config = dict(
    n_layer=15,
    d_model=384,
    n_head=6,
    n_kv_head=6,
    head_dim=64,
    d_mlp=512,
    vocab_size=8192,
    activation='swiglu',
    norm='rmsnorm',
    norm_place='pre',
    norm_eps=1e-05,
    positions='learned+rope',
    rope_base=10000.0,
    rope_fraction=1.0,
    qk_norm=False,
    attn_scale=0.125,
    bias='qkv',
    tie_embeddings=True,
    parallel_block=False,
    init='normal',
    init_std_qkv=0.0211,
    init_std_o=0.00385,
    init_std_up=0.0211,
    init_std_down=0.00333,
    optimizer='soap_variant',
    lr=0.00342,
    beta1=0.95,
    beta2=0.95,
    weight_decay=0.065,
    lr_head=0.00641,
    grad_clip=2.0,
    warmup_steps=200,
    schedule='wsd',
    decay_fraction=0.673,
    decay_shape='linear',
    final_lr_fraction=0.0,
    batch_tokens=131072,
    seq_len=2048,
    doc_mask=True,
    train_tokens=597400000,
    steps=4558,
    dataset='wikipedia_en',
)
Each number is 500 + 40 x the weight over its row's rms, rounded and kept within 0 to 999. Layers, rows and columns count from 0. Numbers have three digits each. The size before them is the row's rms in percent of the matrix's.

# layer 6 MLP up, 512x384, rms 0.134, rows 350-421, columns 256-319
090:530505449495528435513506477463461526431554520444476501542488537458460462488453467430450487500486435472484494502490521460455481446532474400531517509504484489448525511545464470516517461495557490
100:517512485509491423411485493486438440555487487453425562583493440466471508451489463525445532510478570472401451496537541511455459507448537474426435420453485552470452510469444549497540583607502462
095:536538517555502483505511476486479504464420499554512523486553461434467498518463503513547513510480510536467504524548515483497431450501552481444486523522528534408451487520523450541442530424509474
107:510453435484464482470472522475506474498558549557563520473538543522511512433452459468559586487481524516539492552486519425547559492510538514555482463478497444479511525525508473498528445513478515
098:398530453490542467524470464476503501481489584465603511510569554507551481457484522575410533498523482503550571431475459492534489498445461509431506544544445446533474547419501498530468479498497519
099:495505537530505512434594417472458491496480515532441524499495538448539516467491482496475458406487502519497503479467582502448540516476471481486601493545468552461526490520556497442509439513489464
106:462549438487512455504507539567414483509485543500495494517460503450507483521390621515571554459516489520442523563552411554473539556518514518534498466481470449526436510549569495498440466500505514
105:492482472517517585511488532542466480525473547587463481518545530494467450463493515524462488556521583472560509537525508445517449529476474490530482374466539503490574498512475462538526485458550501
099:488477563546499529559509513503526512503507549445445510495469483496394487528553534571493492504454518503511493497558510494500566440463518552533524643552459510499534441493402639502468564583472525
104:483537478501411521520505510531515518507434513499489562554456525452521502492510491540528521487567458504507448520552519454536486480454468503551457516511451522468469480516539462475489540544566556
107:520543499482481572492491501499517574512522560546513577537442526486524495529494428518508507488548523479528459529509424438513557508542539499496485531508518518448435550466496501533506526451540512
101:484483487471486479481543507439554504573484429520537476437483478476485539491474485574511489615576454538454423515516452528495474507494536487475446503555484576530557550421480559479505581445512504
101:489455496507485419483487445507478516486510539491478473456495476574517512405507541487517548496534419501398541532591526489509554473492497458487528536536441455472452460550498532513442441427534552
101:572522522526526483522529540460494525527539521500499490549534485508563584467535523531513519504447504537573512464442471583506557537508482504489514520490469560513549559502486485445433516567461492
101:524527534459492410489563524460505515499526464517456545516495488519507515454446459531489513492476520481513449531493547478427534494494496477551473499442483496551482513546530453555513521510520493
097:425449510512486532504502527442599563538483532509503488487536535451442546456534475528464560456497488553535504477530473459477630454463543498493567537487458520459527512557478472485531529519511523
107:463503524518435503448547507512420521475457524614516502493489516476503555562515534521469493449569432548515567440505525532516439544536451577488535488439486507562425571493502552463460435518527456
112:497549480492514540508468509471503482455510496481547469511515474535531457455462479486608520487486453498474486464481445434538478553538456413426464421493445515570516492508566552479533491494509489
100:508401586474475464562427565531488471494506528464559473541524561449508401582463569506479487473422509507556573524488461456550483550540499474525448428480478436495493453501555454493490506489549481
101:460472479477472516476456473555508436513556489545470519523520519564517570524481585445514493478469496495520420518499487478520424473524405411529534515405522437570517444538463543534537509533553514
102:475494467470541531486480459502527513475479401489437500479465453447479476506436476516489442572495515577537491503456478478510577450508512480576497531429460464456486504530511495522430460431525487
099:507476467498483464516426398546532463412514536442452521446548509534480481519524544503550442495613486545536500463515505530516480594515409491541480519504455450479464519474515416479444474455517504
097:499484451526484504495571537529400460497484527523575505471485529482412522516548524415473522549537532473456520478537500539548549518457459457480544485598490444503487519453509515558537411489365502
099:520535455520526529483523431443525476541510475482504519578476465525459582545476562469487574517462508538519538464519481496473473546599543457528539555475444546394549499471478504510575547571480420
101:515507599478484408524451427466515466523444487593450520386495558515487454523525408429507422467547465572565520423548528479484548497476467553425504492455505581528507520510490483497492455495491493
094:567487589422489547528438479470585532531519537546540428525478496457537500609434438534512533560489506477489431534534458417583469471557527595546534460544491451459442489478489531457467451556538504
090:537432505483524449517534476510521500471490514476496450536448465552508507477535536507505428462539488500519468510483478538540506478470474488477451465500489446400603520497579414476487463505511553
103:496522487446532458521474483461473477451435510533487481425501503595500485447445504487552449518446574468469487433530494527504507519502489465505466441469561462447504452535509474517467530527497516
095:520490476466437500498511505554517593508477468461526513500461482503583456463506470493526516479482568520512495521537475553534505502477525502479471486551577497595516439477558537533493519450488399
102:494571442516497525469459469521453451521448488503493488508546477504430510539501537358458477454462503499539498470476551519460570582512534435530465486478512495593445457488551521503547448478514476
095:561496511559534469649497518526501562471586486554464445531550507429513498454509510492479517468532539474484516457513464541515465525490475579480529487578516492483448424428555593468496480516614458
097:432523447465480505469518385530437521493568508503519534488550516506568503434530396454519489593530486454429492537562493549530463538447563489526502539527476444466520552492443573521437500454526487
095:483440440562525543533445486534448504495523517508464472493508527482509528450493506582507489566571460471539557380515537504467502538489526454496483558503453442495560512526549478482539531470574493
099:541505515444527456486554465440539490496514469575534509576523546444464481562505500528485506549512430527492518443480452510466490503486481482488569557495461489450546494500531405445525482460487486
107:446554497527498516475458548540501429495511535495489527506517428444517473451522535531508514555453520544495485510409499494559540588494492560529459523501484452508500517530465505477494498514540493
117:446599496508433552513469464454522505504481472514518501439502570485418461450519480510449519422470459456432445458537359524509496456460540504519504477513584466416504489473489511508511446491500528
108:520525475464476589510459496577554481438591524502582482469427503470463519531496583510476448521533515490521491430450535498477552487570461449494403508486506516511515515465448531518491463493498524
102:478450448512529509452464499511503515527531440512611456455510473569412492494448584614473436469426508520500437479548520538507517506456535538559518580518501487505534540527504486513495565457415555
084:472524482537498491470513457470497508507462509484455547494486527515489434522454476436522483515559535458517485521450427459448438475438491439516560470523514470503443440515489568475458493483472509
086:432494527499549499563503489496521553535530539490409452570472529455484458440529464516477498473526532483460532516561491514478532524437499416442560530528535489547529500487482470450523566501486449
092:484511463467466480453518517545482533510502438570377430470529539418466444419555565497400535488480437558471533450498518470557496493429454497472512574497503492509415435480477499414517486500519507
089:488491486576495541458531529531468501545544475500532491588450538532509538559548503510502508494537433448554545493526516501442461471551558491499455541573478510523472525447476470464510445439466483
102:493517423518475465481469497492464554475478456558568520502510519451508445504460562541483449496527492500494545526515438565509478549483512541470461494475449548446495434498464510471573564493471523
101:472517452491533458440469488419486500537522517477519557488492540477484472491501490534508431467485511453487440534565501459478565521519517488469549498497532514416452465563470538512565476433535498
099:552488420491573448515562484534472566512511441534401525529467561553504553519539493479563446592451516515477497454509491524486488502463527552469474542476477492492522521549434509489477448544556552
104:518470513507463519516596529499474503509531518501418552502500536490488495439465472478500467491509529596569501513524441528435549545462517480459460485486492467458548511462490462546454477454516491
106:487473481507471517545460521487515546451560536569470473493456547517487489469476467457564477557471385500531423541548465530471499529476548491550586534472495509512542528517483490478465523476438536
099:558490498526504522541414502585497459485493498447497520508531549572498509538524503537520471552456478440434495498485547486482557444564541493515473483471531461577443498505536491500586478553527506
100:525497421545545407440517496499511502469406486520482508503506500430444454479492463441538459485480446526501550524480468544499435496492457527475515429570490507520510537526494531473447468585509453
099:536543480462446529481514429456584527506521419456484522483545483478489516500441443504454542473516492512528467442479554524513539537535501470592522521501513537519535517496478490458518493544500528
099:527460491520497538502539461522535457569551554491529477480541497514576478476436505511516465526487503575483545425529472518528484465504556549506518498408435464506481502488500489532485518467498495
104:509447436519402488477547524556500535428534536565480499490504534493545480460444414538475584470504527530486485435524515506495472532530520523487486468469439521554453471486451451506453512503450538
092:412578524517476561491462512505498503495476492444448554511592453462501499465536512425442541492442483470540536545551398474471550501536522535507478530519503439556472465480461497461547488499547452
102:442472530426479512526463448486552486508543520584548490466458476541397478514475503538517456523501456518625498503519558571514516454510518512521527500516517524535524560519464565491468525441424540
102:554472564538465468468500518513535469440537528524460626462516534451527461472452592427509535515468492498503502494448565560522511447568544562521515557512513512522500494595480534504536473503533436
100:510451457506508436495440514535545543478494533472487545467526479510540474436538503470584538534522421535454485522521491479487562453521447498564458546510511501527521447564472495476563499457530519
100:528488547562576424498495488529485480486504538629471483460503541489493496492492513446493463528554493530487510512466418568516561566471586556460492491502517528566475458456386497476502508504487568
102:514480523442493559520536465490353501496473489491509501480527478526481524577501579463488494563465491479521421562494494487520494440398431456554441460423523498528531520466467442610529562483501508
100:527477431468530498462523540500482552516451544487523527475586479498492469464502510497506448505588493506504521512531462439507522487483528467476552487486543552487472565453473486524552484517511551
096:483432498496484525577541469509522490471476370529500499526547502537469484481443515477493495485545544491532491541511539452375475497454468497485519506508500498452546495490542463475506561553524544
099:498515561544557544480535524470514503469512511507497538502500566514567498490511526539519510477533474482503501474507587509470465429505541501540428527503500449498501493506539530491522503508549473
099:468490477511470501499454400495506469492558473486496543538493485512494544514498511455560505558502519500565456476456528481479521513525486493454555399550483443478534464625485448442466523575524438
100:483505479522499523558544442450512447421404577474443466468434499539397501437516521506493460546514521477507580448495437480509548536480542477480423416644434480497435414470489458474501520450523515
093:485470519547548499440502523484523473535543459475429522530494476493551448488546531448482507550537570567462465496561550420433473511568553526511491526532444524509455460483555518522496511480480517
103:478531484568471538381531521517513505556451465528526534534512442543489523418468509432492540455516477545487454434464468491523534492502553508461440539580482534540572511551500511506466485479518486
109:479451577518515533471541410531495482556500543435538557411538483493460460471556501441439450489420512489576571419496531469459466579507521518470500509490519583425480514476550492456465528488506485
100:549555513556473523493465498524525522478461378547558539545514539524455559527445499529509528448474524479573460484459484494527460546446502441449543443533571420524500503509540489606511475504506437
109:553456498498494539458509494600464480462455542521460528534473502495508573442493497505502513471539541447546521557547528488471543493479535518455543530483514487553423516509499567505498482492491493
095:536541482506490527467522501518510520531532491568529530565480516505513542579520492508433505478576467470497565484469470525497520477550535511549389572504444500492560506431468451432497432519497452
105:447517469474495508432518469506499580536503460494445503501482551532498489496562513508548550456585473539529444549539459493435470485489464545531471527517503497471540516552541521493516465516510459
102:539439533477483515538482534546512440447492490465422494468491503541514460529485449497490509521503516473431477416515475542540444473536499494566469458532473468491501455486496636454504410477414532
106:514527448549516573526483546457462477541523478486534454529522469516512480483539457472465533485502477425573451569555443527512518482453552524528494492475483482445517514477437547513436441527511435
# layer 6 MLP down (transposed), 512x384, rms 0.125, rows 350-420, columns 256-319
097:521562520490546449574519516547442506443516519429460483526544443483483520492527422535488451522465476421466442500488530430393511525541511517483518491467472494504521561471487479487533498507526496
099:432506507464461543479503485500513482518484522465512526465528480457445478420478505463497570563477472476481506533550478521456469499536507533445508423494507499489554513477514486513525586523590484
100:467521512523558527474505537536477494480535494508479499449527506516466451459469486522498584456449482476516435464495428469510495531548487547552473501523461482481468540552443452505474442503544487
108:531499455468424429446533491510491494482495578525439444543548478460506511467500480633509547464543569508527505479547492538462455431539526500526479573525541494442524511457506450433551460498574476
101:563440480504485514504451465449527441500551525555489539516529591477498517432572521538446494558525530500467532584509525519532487551458497496471510417478493522504519490500462496529528469500499519
097:484515465494482498529476491505540535477473481413522507502526434490478418517461512471484560458468507470428413533547484450525543529451488527462486546551438448587493559484491483446559492572514557
103:447454467489522436563465449467465442509510496511459480545562498433482489473485537442478468488492485556538437508573479469454565547547546526481528551435442471539493534485498544533469493545584503
105:557526437503544516457498499484494480525477490506465518526501513498533497529535537482432466484476432476487519515539542475552491488530454529592487505500534402441457506511494537466484480523481536
102:559404514529489527469438549503522489538549479463553536545542508517508546472539510482522428519446492511577499491419458503453474456447517502488513574512558533472554554477563492435494480541512491
096:506499515511425512475559468512513538497499528458491514440486507505523480505489562490463533514521513502613474493493545568425496514459515486452434456478514547496469530553592537496518487536534525
102:468529512469486523540484576509514451432477457484500485564543496476490522507473523450459547493501527537526498532493472444531506441489497532380451470476453508497520484531555484475462483498541456
101:511512452512507486537538482478519581484413447517469463500560529543499488495454512463486496525490488458499495608449517470525471548534566566433462500463488488493472537450545471467482592451505477
102:443511542412525464478570492465503552518496480420549532500513567500509472459547482516547517511532458487529468485449500503541502448462427493554471507434561462544572482437495478495471591481480539
075:470516488389499524516492524546447494523547530489446501495450488510463482483508460480522490483611506411510508507546481575579479467483461530502500508544495547538475439482454445457470488521474495
105:543590475527530468483512506437506481510523511550440489486493519480476554502502466524445438521414538536429506500503534570529460469436477538486478551478484552545474461501561496577592524510491463
095:581548512511490543422529439489419517508532472503459479503417517522430473504482494542565521525480463535513548452472509470538540554439496464456528522507521462523556507596459500540525442493451530
098:535535511531485521523521546520453478498450485479520533495540450536544555508454503583493489561535493529488498503551482493505444417422478455498512524528541508577499517497491428501505414498552500
095:427505459545482479493615461504494476558457495451442541479546509462489524483495509508542507439518551443370487487568515481500462495452486498540643555425454464484510491465485568494474445535450562
103:526525520413539528518504485420493534463467497514525460424505531494495490583484523506541516504483461499514603512494535527545506470509514561525439506494480537516485482523618488571505550436483485
098:461458469526534550536484501545498436486497503412488425502476530492462507469533460459519545509533546538522513504426495463410562455516444471503446562420526446470493480481510526512435452521499534
100:472504490508545470554420466515519508468515548463571504545444474476520514535473411454490493437486524501432464414477486582564540524496541550495536456512484447476485500489438461467490480560476520
098:533493519463540505560452549500514482544492498478570572499446476532504504475548472495486486447495487483439505498514500509541419454515468484487465540471579477539481454509524412409573464500431507
106:433477481483588455541526445519536494465482536478612495475488545436450487421476471504456467545503538436570557547576507515520570500483556495518512467566491455470559558507501546509498451499527527
096:411477486465454506468434480524496496501508495462464529518543507522471467489449455469536439499534532478493484456456474474473474576508402515500540518529492456468516522555425548521466441511519470
104:499480540433521487458490476523494589457513512525473432545467542609517492436463525530471477530519403453453447498536504531568450519508511486449496519421509399539567567503552488504500503553462476
083:513521512496472517463559519488493505460485454449475513519484556487601543443478470496512497466448548441434571510524495482468555489420432440532479514450423494464487466533549476486533500475441505
095:494548498456458454486451448538508483502530551442528466514446510459466513522564538532548468524493425501491506487541528554466512541536449491502511516536495518506494573529518530542435490512457571
102:400485508500497424540533423475480540504438464503519468470486527520501529456524477494573456554485463555495517515512544496497560506477430494429553430526530502436439483455477473564568614475563510
096:493468513493437481430539606572457615461498577533549478494534489508513499470497443484403543471528522518484466476541532476494588445516451457505518509520510505547501477517497512527490548528512437
106:585571534525509505561550505541474400445491516489539483577540540472464501599507553480489493491515498492458513493492513463407495502566522488464541522470562472599481536494481496576494485474519484
097:492512559556500439487557450479460521440491440547538529482462548521512474494488519405586414518480467481396537452466500506547504500486547539573498533436468498537493470520548542464473512528519508
099:509507477529552427471589440501558511514454484470537456540453533532472416472512418465519478499529480606468538499477498583484425456351536507544519461520462552532506558564547470510541476514485525
099:522482545509440487573450501491505444488512525501537515462495560529498525518416547476560540501457445450533496465489539544549436481555456443524468525492610448538517522481540486530540503480551475
100:525458535516538517562519540521526475496494495481523447416478532486483459465531536494477483509557505540472500424547534554505574575530499469477466534430428475521556463443529602535513466468496464
111:525532470528489482549438475511464430539465484505458505528491557513505499517566459558502482448466532474500493475501571571564452575527519494588511501413505570550483531492440508508452450566438534
097:535502515529452496474469488461541520466488521502541516496452526539485529527535472551488532513527457548398451531533382559498514498506463529545502462480467512568472553508468481553473573545483493
112:457565476489450504473452534519543559552456477498518473490534445511500451507510495460499467452519480513491544482417492551532443490530468498452498561514485492537399455490416476542532463574497510
109:519502571475518526495518470482436457502530481444457495505559540519481482530513517543439463500463512450477462522453510488454480576464398515536559519445516498451521481465489460556561507456448514
099:498436501473517480483494464465505510571520510441483448530549440488476527467511559472436438554481464524481562466605559549521535556472425543488516496505526497482542520457500489536587472487527507
091:432398456576501526536491528519429543488521533498571517604531493529435531518505564455387568422498519507481502495532600551471420514543502517498485555496478540430513549498508534475556499554526479
095:442477532448500471519448437498503548518502493538474440441536456465470469475466505561470565479501486516470503526443549462509455504479450477427480566507450538496458495527549503512418421524514528
092:465493544457474444580499510445486507484459505500500490368493465439522520459455488477541435555469511560423468489461561509524574470452449478466612444473565551535454531520493485504515599465614551
105:423478438504467521481451505502478448543461388517500516501444575535462493520537462509507485564471509598526456458522532486499599560520489519514482473478456457478541522483484509597493578646498475
106:545534508495550507488419521515528478552494500484425569542477450531631523518502493506542531538509607421456480495515435437495536540507502512498436514473559492505468522475547499521464491467515415
099:514487440453497533551547475528519542484539493556475587489506529465530574493480569514469487551469534522543535531468533510436490544485510507525489555455514553486475514432483498462535546520509493
101:485501445478517500460521514551574523408486588528537473470493512464478485587469530472561542511439540535526438524460464490505481465451525488523539518563469487496514553482489480614502516512457544
098:615511491468527490516466540529452463444462565497437477546395491483517522509498478533460457486525462530461521477594453503497513488477515515511492447501485487466524543432451521498528455492536546
095:574466464517478460521506500473503499497460484491558543492506399535548474512493506477442548512537450603440503509549496521473499504513504450449453531501467552464529537533597495537488418506490483
101:570489529507515490526481503506495418498514490523517494410460518466501539473514533428487445532415480508430540454484515475525489516525514534493531513499481532481480471513530476536504514453465464
103:533512433555424572414511507443500531520447484399515507483441448466444506528574506483501498524587497525479459485569457511488445516564513505556538546567484510495444469523518491455507569503615492
102:545502537537440554504430489475561488485536511540590525470523487512549453494453506575531480508489458520529495485471529574503450533485417483492582484466553458462525473469455475540515465490559544
103:438513489563484524393451472468531479446431510455517490499497505546462475509543505530482515475500478457469499532527567440521516388491524506481463410523495496458544460581474506513507533484455470
104:501492501507461460515550492465526499527503422513473395510466512497524485478482530429548484468442456453481560512551477509581522483486473529513459535554543469515450540476496481437479459507496477
090:424571491448531484520527506528420540432530517464562492446484530521535526462511507554427545478489472444480460594492517543472499467574551502557516521520464553478502532485515592441476555535404500
103:515488506497565580520458474456490511557440509410497526522536523509475481435492460494511483499534494503543470468496499523540474513466492513530452464556494489468523551509576485470528514429533473
099:532533528478509516524573459517497465483479446466559499481489467527493567517429535514547506496513572516501536575508416467504509483469432533489466545478446507454599550432557489472507508556503500
101:519526570496506498524582565514436518453471439548486478514528533557507511505575465502482497527544429437493539539499450519465541525449502442485501558528480522535541402463474539478540512515438427
102:486489492460532580485537509449470535493531502508555537535527505541561470555511486478470471552518540460413469475488500466543489479471515426562405452493497517525547490477518578550507560497459575
098:535542477466494500466564466559543563557520508547463582552520449458428538434506517511497525480496456520435491606469511545501521548541496530505515552523504495550472577484470429529455580608521539
105:520492465493476511512528505502456468487517535522534396528526526416480490462432520431521489466447554414542459476534437495529522513464455505503462545517478526501496498514517524520527549584461556
101:530444438495507474499501494533494457452402496488447470553491494506487528508472455461592527491496470504492470537469511468503538381396516560485489496503501490504513530536495537545500440516527484
095:504525480524539521445476470430561575547508529603566525509498527561552479561483518510488498482480378493485508651483615563536507503548477509483517510533464464576513525520484487508456511514470411
100:525515456507494562563479516462535494461506556544495514510469520440439488403486510550486459478480422498515515562461469469495477552456517502474514528506492456517470425452455516458498506470511505
097:588521512512508554488483481536463508568503521568520508535513502432528530499460494517397569523509482569490473497554501521438518450469519519533446465521497500546474476444548497473492527516550485
098:513460412491484552449453526485498560528474553553488476534509565551595479495498471517468548454568496505491498447521490477515494526493489469512503506504546454505512493561429465544436585500528439
099:459544585574449522571553468474445466536515490507600460565564472494520509540510477432474534557407453448480561486456420544513467529458487472517497519560477546451496527544470510462502513506458392
096:525467463482544459519402486450423479518445536552426456420489523514504447517508528476520559447515499456421545513541507461471517450493499449480484438538448587500490529524449580521475475470465495
100:455459465544495448449504544566485504553503488412441535568536442507481504524428440450505506580483554483492520534494459515486442479505469476460548506570528487479526487466500479520546533511564419
093:461487498578546511460488437555527450557492470538470490516501550554426497487515493514506478521459480480659482525534514485526429565564493547512443493570540426462461466539473546465492467489515515
103:531518505516518539487454490501491410523542538466528509541495506446524518504587465495501478534442508597534462470468548446536500520505505562483491568502506503462465502526485514450513500500513496
100:487476435526499477560448519517472548496476591481456510491513557480465460514456508544575464513561553456580444558466498488520438546561502497525416544556420476574447497521453518464498550500514502
# layer 6 MLP gate, 512x384, rms 0.129, rows 351-421, columns 256-319
105:543550461450501474449459537556440500514476572445473471490501447494420460485436501470463520567435451456460465506570503435371432559516509519463450418540535481420502571451539471474564527487540533
098:472509509538459441535532403476528588389535490548460591526459529484565496558448482464524519558528531547566465556470477504455412492507535482492507542512491570515542487560563465476520509489489508
100:457492467543475531462538423506517480494510522439522521486503417482484441521446490448456422507489550488435450477455449464450534511519445486481459577496566519506584515447497529476514512535544499
092:501515515482513474451456506529540532499409553481589498446544499499549517497600499528508515441503558479512526506477476473485492533469485465480481600445503465494490497471496458502532496498483511
099:499490512508501456467570527461476470469437520531478464592423469479485473533451512413542556512450528454536540424465482559559488560561434484469528483454472462460495476468461544528504478467461533
104:596423490434488496516512479485521486446535541501466539457495491510484477500472473503496454522539466455530482548460427512508501416511490462536435528572478456589564523494513581458504564534483491
103:500477501477557506545504517584473515496490522546485517513533484535478512498502534591502502563517547447544496505383467554520553510469537538457513406435556492591499489484412452461493468484460547
100:560484487460482604539497556523470522487562496499532551493514493549517483547488491523459488538498508463566451490454503555505546552422482516504456561493561549529468548529494533540549509466515496
101:514513464507521485526496487434525487498568498508505540586471488414484519504539471480540497535461473522505490440505530420458589488461483449476482560467469484471525476520496534460492554536538519
105:526514521472534514466583476498485541421561510522489496524499462531553532551570511410468555432507485424451446500431508485583446444471526523437524519520549495537490444432538529435491515436516508
096:482465515509473497469444439438429532515476453521567465463496543437507519527488432448481554522474518558431525573446495506507469494441487483485527485448505402481548513480488486526497525530559540
096:534526526446472535517442451560550499477489547579533564543502487549425461491514488450487469550528448541509510494521503535437526575539511578495527528492495510495481509564577534473565443514495550
104:499445475559496520554477503456511573482486511476499449533554425492494600469560362551533476506508535534489522504583506501502465522502518416557532536541397503482465508491522464444481513529411429
105:529473486542543511495422532460621533475495538488506489487470521551554469540434531566476448520484470528437518442438506545460492486472455496523477541554484438527397448586532531414519491495532459
097:545456490537457576558504385529550587517474442413539435507374447444498518490450490480443429505447510465458480488511574455541572510503457514555517457474541583490488410513473491505562505504422521
104:459589480475544547559535573456545433544539532437509457476516488484532468513529440517519501534413561515504528517486485487488520534536490500569545452501514450501512504534507493503548505482484487
104:478543456471501531552467507502461542477523416511499492461494544508480500508509501472449461492432512519459493530452500546517463553525507520438442456486546545535509594447593458463586526492559551
101:525523547445495504515484512583465503616481527541504426500603495485502465514510527527474435502516456517444517470508517555495467426520494527566460554463536456528506530562549466532524539530509473
101:502530539526504435503503486501567494482466451471472469536477499464495498463497509568525519486538448456456564437482484494516548513459464509467521503524442540428424478418543532536481498464444490
102:482550521471452542552503546451550503524544484487477489519472419461505450466567546500534538536445587546554505505435525496479488406577523450473508509533507505479528418533512523479458502498490498
103:562517624465468483531513545530502488503481412475513476487514499515478514551457466588472469469429529558544511510467453485547475495465513508444518504503503558560486560467476614535460522497463488
094:538452479500482527574438498501478508457457441542423489515581457524598523409514542452505523514498474538504527465422476534486514442526464467487494501457519548482469478502559481538496623498535431
101:482500554566481453419538529428521514489442549519452515508478518537500561469487508497498447491478454436468494501464518508493523500486417500467534489472427482434496484527482546507462426551500503
101:517430485375512483506489534463500478512581382508524493485537519525515494501548519478485513430514606558476439501528557519516503395463615470572462571569501491558477506551457468523570508464451454
112:473465432530445469533535462474543470583484485418510597513449533528530474526546500551470516504524480500499492546493585461506522499466462489507522521489496465504531471493467482527583486487536541
096:550460436576522488555544510521571483521542481518529482504489503506555497519480483493458550519497616557517556553414422546521517526475415501565530489517485575481430433513485462496495533470398505
098:473536534558510578482556519516524522480515446475549566590518487515476505489527480519441524471565494551580499487507536546526474566522538444430582546473505526562591553463563447497439488526447505
096:489478517515506493548501475442579548430464463544481484499391597476499555459503450512540584481565487468473473509547485493502571510502441468512555489490475487548475479471520486503486492482513547
105:488518543492543471475493513575524573555534446486559555432526527557487458503554444479482485517501505516448506531461490529538475382500460494444460464527497510525425569509563501520505422426476563
100:571467557579488416519437486494531520531544516579484526535468417452519517527458536486473546498550555512466506509479509529525468478471463544547462523519471470460499471523558474559575564455500492
099:525481616488511554545462474448500416466507469459464544452537466536525484504484554421499444507509565404507495520489526459503525552521462519514494475543559497502481533434460420392522563601489401
099:484459496496467471405531521456450478468429570508513460499471474492516551463498441442493521439454540451509503462485423486449588554490476424452466447523510574513504467524491560533458377536526456
097:533483546468506493542505547549468518451513420496552509487445481540531513490498457423489454484435485513575473478543498437483488456481568508445499473478592473493521517499470443543491461493467476
098:456476540460507484490487534533551478564474527495541478450412471495494496471568493489501473475439494480478517527481533495471459541573492512491519478437526533571518547484366493493512475539522437
112:517495533439462491452450522447460482531446519484452489513538483542474537535528527455514473530489468504534459553559602480436498507523516490527486493507532485558493497490460553530536542462493446
110:523432562497472474550534529555491520517508569478523535449464525562541489523513503484525529455442546433558509485449576484463562555501479459543495535500538544479490489482504454524522549494519453
101:460513529475496470492477553501565519494488518479540503498530522532379501495486443557464420445532539488515494442496447499482435507529511555446548472487528501534525461481511528540531476468477507
091:563367529508515533506459488518528502505436488567502455528532479544489474467507550535472401503533481519474535503534471445526602597509460439458478547529545539546531509485501498543542528505477550
090:519508508480451435539515561468412475493525425463589471492488469569565558444458559510469567523466466514514459575496458580552482501526575504484483489476527514499435464495440569472524490494463529
096:494525507462473439467488523483506471488547504509538568483494447497489559455509491456435535511525445502489481579500425536474557533470479481534539457499486527464452479489550443541464508454482502
091:507498496430508411561482539440449522508488478500494495374461462478480466475461468520604475585494557506429479508521608461465502535448529461472606441518509552516506486540521479517515550506533513
102:471509509518497547485520487477482490496547478555452449449548473515499584490540545470507435540429536454425470506503558405536485461520505517566607506521469489567521531539432500523559491506523514
102:501488537458492550527519550500516467510444513475480450521488462510451578500597520506436499503517536505530413528481495456551442472424541604523490535474522585512450482485570512483483528520450519
094:561521510522457479582470475470504480474587557396548524448406526511505565502446496514484539442509472504495499532439530552419503466461479516550476461516502503492437596518488494566476525433463542
103:520472496507502516539575559466561528491517564522509510505477451558507540524476483483574506491513533519482461541491543516501606563500491488479539499441490508472565554510472488493500498510497481
101:468497476541495431505575473465531476507498493451493495477503484476502514491550497502546502555494512531482472447492540564542513478580468491573489521516553487539488523484473563465514456502606522
104:497570465548533449472463467451560541540483491559481448481479544471556527499479450485484629473520502453533525469496466467485429516514518426435561496519566509490447482487438478437563474423515465
104:576454463509492448451501480477513505529549487597555529441549484484429506497522492477503541462446559536493443501579452491482465486496480553457547443470536390557522504487552506538475510441459510
101:465495531535518473530523498417499460488526481540522498489446496504462486570510434510494477498461480480541529526479520451455519494470518525514523592512439456549402534624517479519520555521488441
098:515478503521566544495509526494563505545497399502506546463553464436497548463498471499503462497489482453528486542516577429514479515384549444516448484569499544507540544478539482529481450423490413
101:572541450455506427427459569508478497462471539476484538536456506544411444476473517507486535560480513490521527494420470600515506458440474508414515485417497434477431546467496493525489482490524559
097:511482544431437543469471521430525410498455580484549471483495484504504475538509434489514426479569507573448493474456461488539550511469496458534520480464519509537533534506542523497470504496393531
099:500511499439556458512506488456456439506467472550523501492537549513568442476511455472436486483480480539480569446511512489479519428473459475437549526562512432506542515526559435466518513514515455
101:479502415509520545533567516538543475490495461496510423510502508536578531469506469480517460473491441545466444533534527465502483561488464419514497478516528562513507501525525501462547484507475559
095:468429503538486505527481470522482523548425434545486487532526528523529500532444568509498551496516403488525505465483489506526539506562604460430555421498560480552442497512503571501505502451499486
101:578500451499530449525496448474515568539395568531467556462528516454551483536568403453557516428524511505489540502438491503473498555557557483475484476468619561509486425502491548440504514497423462
099:532484515443495471513416533480487549506536509454490433525512489477521522448435521522420552456517527450454485527518505553506474479443529457530461445540522518521496485455467476488458561440519515
100:523568465496533513476469497453494492477484485499569520504555545500453499446514570466493556465425466517482511530539457387539553471476496406475495510461530522481509527512546562512490470485464564
096:574509491482560516554516530478520465430509475602567499540488563491515493448449535518494424494529502531528460541423546499515437498544528522503538550528557514418536492516480490524583485571488507
100:502492511516556522453492472550518520527485524542497506454470560460526561591532518447498392470497545566478541491416432484537496442472490550482483534506453541428472452455527518516540470470425429
100:513515508516513505475514522416537468409490494469535493512508494551504538465588497554500499540419530460423505444482524550516496457429511520493553484534537513486550499450421497535496505421519538
095:508584551490486511480494506447496469477467539487464444546491490553473579436511489582492496462485492417570481478475455530535472519510621439528470402582488497432437540446537491482494561475509515
095:622499520531549528457456506596461480513461535460507582501479420465587493500461481503503501535506562503458519519515437438527520485516604537484460494559480486470492474473531492503481541512468473
103:470449559553562558497583493483549536529398522480534476447409458469516590473554491521502416561427493491566485526442487504450494577536512454464494495505550499466482606493487457514513537525463463
099:453554517495518434531543496465482546509514513495540517493460461530481539511494508520487548501515491460514447521512460605467423465467492500501518540520501467467529497472595526572559530469453528
100:579510460468536478433494459449509494485498411508516503543559510510540481542569418516482450538388526476491511508482499477478605542464552450457493488483497509536493455529546478574508544412529537
112:494514473441465486490532519463575538530514477567486492421408526511501506550507453499564540485540404533520509520480535454560502499503505450542481527533532464475505519515502496474511511471494519
094:504491503500536513438505517543510522502512478514561502644434581513453493582538536528450532453499476402515516544503530549470436488515546504452419558533534404543492503468527438517474472448459457
106:471436489465485549478447507530544525505490501548507490574531548539558513533461546455490483429429525498459513490501477427435511568473449547455497456492560502517400471450488600567525508543518522
108:508543464474523530493491592521501526457532523475511506417574551512481507486531523559494460508467529469482453522488456514486479535495486458488516535543451523494497446509511569470575503489459373
104:529556460509545492470506514464486563515498532522549516430497562558510511517588406553503542478522486494422506507535588517532549500514512443490475482503533516527487566490486462540496538556490536